config = dict(
    n_layer=12,
    d_model=64,
    n_head=2,
    n_kv_head=2,
    head_dim=32,
    d_mlp=256,
    vocab_size=2915,
    activation='tanh_gelu',
    norm='layernorm',
    norm_place='pre',
    norm_eps=1e-05,
    positions='learned',
    qk_norm=False,
    attn_scale=0.177,
    bias='all',
    tie_embeddings=True,
    parallel_block=False,
    init='normal',
    init_std_qkv=0.0173,
    init_std_o=0.00352,
    init_std_up=0.0173,
    init_std_down=0.00352,
    init_out_by_depth=True,
    optimizer='soap_variant',
    lr=0.00833,
    beta1=0.95,
    beta2=0.99,
    weight_decay=0.045,
    lr_head=0.0204,
    grad_clip=1.0,
    warmup_steps=200,
    schedule='wsd',
    decay_fraction=0.553,
    decay_shape='linear',
    final_lr_fraction=0.0,
    batch_tokens=32768,
    seq_len=1024,
    doc_mask=True,
    train_tokens=105800000,
    steps=3229,
    dataset='wikipedia_en',
)
Each number is 128 + 32 x the weight over the matrix's rms, rounded and kept within 0 to 255. Layers, rows and columns count from 0. Numbers have three digits each.

# up: layer 3 MLP up, 256x64, rms 0.242, rows 204-255, columns 0-63
# down: layer 3 MLP down (transposed), 256x64, rms 0.212, rows 204-255, columns 0-63
up204:111162136161150138149219138065103153165083117114101172128156109162088075073144125111139092082094119087148075168067114130106056088137093090152121074182031148151089114157150133144159095122128096
down204:110144158166110135145188108074108158210107105124120173118148162129099075132147079086215130063091146136135093129099094137147094111113070101123165141129077127162157155143163079168136073104101191
up205:158164161170095130129114157199117160121105161105175147129171137100115163132145118101157146090119118137142132167145179175123113114116109104220119137128101120140162100139139146102181114123128134
down205:093086150109135094105127117078144099153190124164104129166110132168088144156100122163099125168123140091117111138080117105130144165148131132055124155131164095155105161121157090127117140136107196
up206:069097162140172158149147157124109106124142150132145117104201076163135132115133100154125155137091180095109127095117120114115137109143111129136097136115094134125139141123133198155081085114127124
down206:117073148125131171114170152103103128122177131149118161126149152087106139157150153113144190148101154119117148125101138108110108159134121139103113082035095173105129128125135148137105175137110156
up207:084115121111135132055120134159078103136101127143180132179103144177113165148102124110066114099132121163166219153097094165146115097175111080138102129116090113186106123085152177142093137145167136
down207:145087147071104142081133112134135136078132044105108142115117138126083051130148138188148114149123074091095139074239119145082118071083088147125159135128173098104160117140143132115116164075135099
up208:134095158125136155221157092164128113129098129119173140149080129102140119130117133184116074139172095109113140123147089116131088077072149154122139166105122161115148067183132119106114117162118162
down208:133152200086143165082148106123173160099137105198120114053142191100128189121112165095092155146079171114126105091122148142137171097136146148107133127120129114129141155099113155151105152047138121
up209:129150062046120170169111102145129163152154128124099150125163121119114110104174120116185116105116123159092183149164093093114173133120119164153075152133146112146166086107154144119148135155105147
down209:133175131141083159113145102080156142135106147117123066147139144105079182157119128140078143174123131116132132106165089136138131094120105114108156169110166064132113122142150148144177122177150120
up210:126125163117125073172102108169119110133115151164126128123118143053168105138094128150123138124113092166125152099156184129142211146110143185163159150120123068142094098097111124174110123141084185
down210:142179186149127096103162163131116151135115191183152142111103096148128131148186084154128112132130181097184133145130128076099116132067099125109133155118141142128119098151126127136139102136147196
up211:182219111145163140102083196166124124160120137124098104064189118152090089137140087099129132104124154158117103124135134128084158097110130119155156187116122144085137080085122181089149092131140123
down211:142153128134064173144189118156100111093135116091103081127138109128097071156063122144120124185125110132099157130232134166170131118133129146161120122197162125171073188123135114195094159138171100
up212:123132112095115140072101106146110128128150100106172152129129113147106122076071143148141110141155113163151135176121115152128143140098089130141116119124123116103146091144149133119146122141145130
down212:131098135085097071129082085134087117126167137136157160094107070098183098091088167152150125123151122157057136121115133107076192153153143121130131133128105129073085093081111113101145117155134124
up213:191150150116091111134122130106126076138079132136139112078103098104138116141170160147128132119136101146136127110115185079105112109146159127127099138082133177151120106113133060130131133206141111
down213:037153106104141100082122089119086081090216097171117195154106133160062103093135121090151152146102142143091137153093145116176131146128094079123152141110206104112173150107200150122172113118121154
up214:149139132101124099170166169134181138085138104145151112098101107145146111174097153166094189127092107140128104135152113109116108144146130131115128182079162104089121102150111096111131146141139064
down214:133122097090160102142171143151126110124096171074095090145076145102116137153160120196103142139137092147118171156125099110097136149176091085131066087139131132131116165107085149080174166165095113
up215:138136181114145135106113115152087137157111131158084122112141166092157096108170156131144148095186190149135142098168137118087116184127120145133149149082145122134147075111130153160061082119075163
down215:126139166143121137122137137164114118121106165160148083147158112164106110143137112157122113123123144094140139145103133188169142138133123113081136130139170066110144165149087161125086145154120127
up216:127122118131143203166113106174131140163172082125157134098155140119125132163089094128002094112169126116138099119140106170145075109117087116179171202172116135155099108113196166103158121170127150
down216:096114141096117147108060175141144176152174108102134102131112118144149145146099141131071065089124119103176099088173142186112150124142140078148145071121135133150083077101181146103134084134158061
up217:108144114072078178116145113155176100128110128179118115153110132153077135134065107170125171132073085100115169136144187140146179126143126119066141114144099124200121199160101089082142099102159108
down217:146122140170120112128123166102121137130095112083130087087163121165182121108130105119094105165151142089117104115143093143135077106153111143169022169148175111126118078090144132136130194137084103
up218:093156138118145119087182127175080111130147106148164141087145150098142117081142176090127098125170092217101156128164146114138154086152097129112146218138061082150155144114096147082107107174114074
down218:136109078106128144101125102093171130136119143123064032163148198165131106097120198138124110152173090112146143114140122200117089059144186118074158125172181141107121106177123139116074163134151111
up219:087092067100110136134129165112145154067129151127198127163152110070137123096101068092143138175063147110103182181144125138124121146182124104119114150153093101168120155127122198051189132127115145
down219:187120163205124090100159130112159086221063138155074096087161167178148153106163135121142134116189130099152088102120171105112186084106152181110149120154127153164068136164140134147083118164129145
up220:117156134108174157108119077120185146121143146151112135095164092158120168140130155153081122126089128131153062128073147166094146124174155105151149103110137085037123127156182128198154163106141086
down220:114118165144124105091107136112130095126170134107172140037144091204138160161093136104129155141094113140134108143102122191071110113100120150095151136164160094095144114172128133142111163090106164
up221:073100095175171066092122068149101153173168074106094146139159136123133188133125145115120120090144178089157131065130223162094115098129116093151107135137131117159091097140078109126159134188176184
down221:112147127120191134185125075111109129194136132133116160144162125111152169173127181128196090111183120159145108139078165158115187122157147161135139117054106140109061180124151129102109103213137128
up222:108177143179160127169226128110118166084078110110126090106129072141132174056140122117111127082098142130142077095075085136140088097187076117150146077090166103143139160149116078130105138127111199
down222:162163136046178112177141125160110208152074159178176190103080149141095097213142186126190094066108141111132111140159064076197124150069116148141105123117173135111123150141174078129151126110191145
up223:115122143148102197081133159119094110126155127121153135148162122083134138117139116126144140167077143135125100154153103138109090093107114157137138135148094116173117110118151110136133106102087090
down223:128140143151149078134139141145130110123055119163093129076178161129134136106126101164143154081198113111160134110127176157110111133188133101092140123115134159123104136083128120092111114110127185
up224:122124120087142171111138132189077184127049185146119058117085196077077095141084131125124148134049194184159087129126198149114128068144104111119116121147134119119066150161099196113071171115133197
down224:112081127077151136148077124168135190149154174180080153085112097083160120223166122056126075114179106102104130144129147164100221130121183117189185072123093138151140149036106150132118146108169108
up225:131111084142107117165083143142127169120187132084138111143134116129162111142157118136200131122109129102163127104140136143099067137073149160197067147206160115112137123120130122131120136117137152
down225:092131136117151120140116117097088158142091075123109128175155124101092083158136094112134121137065092079121121076157116169128065091160108140129091126114196083101076122111147122120117214135136112
up226:145113169121102121103195200148116151174113112177195102164087081103135118149136147140123098073071155130137099107133146142103137148130084135122118124127182105073108131112127140116198091150168125
down226:156107181076136175110045183084143174157095125135164116105104136101143130194162132122107136118134092165139089151122089097103161097183191112119178134130112172132137152108154095172141073087082118
up227:131115111119133076144093140142166153164104087119171116153217089149181092091091142161098113159118163111120121177133101181145138111170130190115106141173144044055108063109169119130175126140141089
down227:090146084126148168152125132167124138115133135095191139118109106094116105133116121102167159090132107139066161142137099123101131155079136103164119095080132147120149146098098136128118085090116112
up228:126133133105099103171156193120095095079150135091102124122153135107139146111177110180139081139133127143157094154085139147130148153201150041128132176073150088140163070118169134196108100138110137
down228:118138113091150193154121137126139227147099162156121148156139160126182100136101087154089147161136131158059181166142148129115139181117110142174150000097105192142156166112083100085204142116165114
up229:076166161154204101148117209091063094029087132056088184106172095111071173069107151152192114146084132136167074117077080134131070117194012190080110048180153164206116163215138159136156098177034127
down229:104174159146141170154164103097082063124080111067154095090207134061043173097131065154186158130136095210143086185115144112089066148112069142042081101132101138156110119209114124082137091112081140
up230:100113112106136119122160135095093115118138113147141120122174145124164137153168141155135196152092120168112083082140156104095090059092135153135098120083190136137120116184102128113157118072119132
down230:126078083112163133153131151145129125104153138143173136141160125101140142117187126130163148132135159157128123122123147106082094110112127192164094167113163142137099136189107141126139103111129125
up231:174090157122115064089131135147085081120133171171108130122115110125125183157163130154129102118110125115173088183146096100099092138136157148109179137123079137168071126098132090105142100172102129
down231:075115146112186153131154149118095143120105105046179138096163120106155124117108096103119147204132092125099176184114126206122120164138086115126156145110131132136150049107135076049117132118098150
up232:158179149149129133104139153139084085111096096131074125131137120127121072167159165126116052143150148138203103108171172104190127046189143143129114130170138093144090120175104089174116121152113126
down232:093153092140131126096068136128103103140172150120107122157178144129116154099115051134121123179114192101062114168086121155160118175125106058095125112165164100130085086131130163118085128106183188
up233:127144107157114106091124114179166104132145114110155066097155129147168146158136116159118085103129179130197110060112151181146143098115118162177111153133165096099128065099089074140142131105133190
down233:156104143154150172157154157099114124155115160086173109102169109107133170188177195103174166153137088140103075138128090150150101104165114162087120120175137117165086110143121163165121086145141121
up234:143118105136156113132130164101133167120094114108135089166129134112127085144155103134050143163161157151078121158078114166115122109175125089142106162131189189148081056126185160115109140120124182
down234:091144138132107101150144114092128072130126083145070165125170154081170105105096103087144090209172085088080129157121135177173099144205108136048145157108115109098149136147146081087076151119111141
up235:126134095098170226119140080077090128086157135106176139122167121139134090140112073121172171163143104136145157123098186090136126153150169156178100140123159119136095159103134077069151172162136116
down235:114087105082155163135171158102154092172068143071126164068117107103129092164161118146159186095132089149078079104132172127076200170125104162191139083121110143134111093135143189115060068126129146
up236:153176130108109158098200056150127087110135054165079151133106191108156114096133123168139127084182191163131102128113145135095148165131164181127082122084176106144129089083145144135142123146136084
down236:143118114144111095095179118167097120127131116100120090079072176097140144110126143152151195155145167112073075139053185153111163153111160046138124085149140124102132146080111057063093226136120181
up237:104092132150129123105106114131152144144132167115221123151071148085083113147187129130115166117118149087125122162125088163147086100082132092213178169130156139140140115155108139084165114146121128
down237:112155093091099074114110123120133117123143125154117131149156155113116082102120106052145100132140121127155103140138115083208124100104160104127135112116122134110177150176093124168093141098163134
up238:126153103102091105144169156117127142125146131144124100172164107071097132133169153149132150111177156137132134132097152078145096071127170139085090150129144130101114084096146143117202174142023125
down238:147092144154129106093134194183122113102197154154123131137126145090164114121110134149138102092117078133144122109128201163057127134122112137122124131075090107170080136126133198078153084077156116
up239:107125141110144093105127160109138115126149134161107108149147103107123165125107108173109101133084144096092117110127128120168143136155146065149140147171172103133105157136159176122088161191190155
down239:152137173126131123151096107126101127123096154089152089109159089155192113133170159132089094091084114144145083101101158144139165117168134150181137107119125104134107123113094175118122095092095099
up240:048105112168128079148115132139103092173157119122153163161126178156163083144100124157214023204130116044141171158145060073147111206068091124177102121160051179133145146120083142146025035145128158
down240:199058081058183134177104180143074143118107121132088101098161127122185142132110132134102096150129087101100145169116109174100189177147177089187160057113159147132076111056122159078049171191120092
up241:113089113159161194174129084112091151107092153222123127154163084135171092129161092130132194148052075146130099140109114123089098115088057122146161104094098153117150124195140119121122119165185124
down241:076090096132109156167155105162101102163130131190135125141193121145153140112108075129177153125100134164144111165117154063147134112098133109176149115140110148138156106159136148161123109106123146
up242:111195145148155078115108162115155139140105129148109126108111081119115113075129101161070116168082083130128115113195136135104184105126150169117123061181094138155149146059137164113079127124186102
down242:163161146172087073164166125172134099138095121076152145094063112070119124111103119127135137158129105095103144166143127094141174120104140136157140114103117056135103112172164177157201066130146061
up243:113127139185176126123189160164142187095099084071123146066118092090147121101148138128129097165116142094132088095169140193108149169146112100147108164123164160074150128119094124124123127169150110
down243:095078126160091144119139142149142168077106098080134176078130191120101163133089141082148108090081142137168080114107128156097145132103109110116151159135120154156146152196114162139107130194165133
up244:149111130122125114083162139124210067133146116102127128155123151153172117088090091167115128131155151105066153125118210131134142149124107072163096161144152150112135099083130096117159095141153217
down244:093153162119108166170084119134078129130112151101120137155127101164123116101068145124132147087144046158122118173144070069129146105144104129127206099179160119120162100180197162123080145154117070
up245:079094132045113153132177084119178140114152153112121081111143135132134132108155142115111152130111141198121119100163182124115056143108151159140133116193159134115132145130201092197179168110060150
down245:114136108142111122138095158109105098071174093154107098152148108135117122102111117070068113168125163095130137107120132111188078116138130127117133195099136076150105145163140152151114168156125125
up246:137120103125118201123095130091113132161144118093125136144110105167144089120173175117156092160118089103149134092139174134097110094187171094184108086141146147178130137148149091119133110148093036
down246:088118098110105153163136122123146147152151151114135158110119133122119162162082122118111069140155143117113109130161089139162113084021122123152114156132160107102086104114136162145142120170150078
up247:150125110114131176139143138061148109111173153161083143164171079159145113097137083177175144115139080146118162084123155067201131084053157128115081114192109189155111144181123093120118094170114085
down247:122157108104124082168136103133131149182064085155070187125104132092133120081119156099148128095097085115137150124201172156083134155125139127112119175193111156141121118104048099186116108187146067
up248:128154118167139132092107107112174158133147161062137129114147128122097125125084103158158111109128107159154061166100102126142184099162164137181146113093145104161115107110123161131191134177144096
down248:114098177105133138130101169102176144115083123146095084129186095152153129173090114126123153163114127082065165144098178158136102145128125141102119100104169152080093136093160141121125176150140113
up249:109165126147074177085095148181118123088102093162167094170140120130124147137152074193090051132145102082189106109092150159060135163156109133142152138102147097097127113095150160143212146109150153
down249:167084064111104125104093137054131131114123154063118083146083137132165090145171154103163150072124171216153193180181122087111137066170155120082103137148118170209111063117120101118129153165087124
up250:092153138069156145144091118134179156165182116145110105126070120141085127083142147145208179082093134124114092109156088126082164142125136105127158122131117177154114153128109083095126128146140130
down250:126157140165108136126094132138138089081115110119117097121119130159144138193105097102130124151138148110167125153143149118165155109144124108096147138123136059147093125145134152135132172148158139
up251:141155114149083143095210137153155119091130141107127166097133104193115120093136158176161151128172106133134094171100098156154125143154105147154127141102110108151099096170118091079120081065130123
down251:138145111141124169161177136173158112117134126091120155127108113138179117078033110143161151103182131149160063178140144120159098073132120169115201146127137076160140083151135144113099186070132117
up252:124198117155104082121093173149150047149181066187144121130168131068150159072156097122087111146215156154201134096143145056169120110183072107111085105144170110192167115085082072146199140137099154
down252:150093081173049171144122090146136186104067110139142069192127163170123145054085106077128162107053160096173121124123108151078103153129155147099147120158089122126245083158127157114214079130134127
up253:132095131186166109155075179172085161151113187126157152097103109146124144101145162123108147171143091143107071133087117079108084125096139087148108141134122145079132146117159159121078114148111115
down253:097162112156082169105137173099140107116164133160141090132108126152101152147147141101081145165149155088126136078146162149161144097114117082093121159095168124159112158107144101130125199120164133
up254:107120155068094131102108161129106059081162092149115105085121132135088193125100177155112059152111118129111161128160080108139163122149141044154139180150117184159139140127173199162078172197144116
down254:152113108087100122127116094156087057121108109107130104112142097057101143076123170093185110097167079098106162128166111165049156171111156130157148094081113166147152083159117120123136124098124111
up255:184204157137092069148071076172127156080127054151107116116122146142172111155149088129078115135124134068173126191153128212095118103154157130177092157156064133108127151093156074180123160122125085
down255:119158091101143132071133103051067084128174101183119089122136196168130110120143070120124154116131157124123088057129157079139169166097154145188137144123197173147049167106161211127154115154044145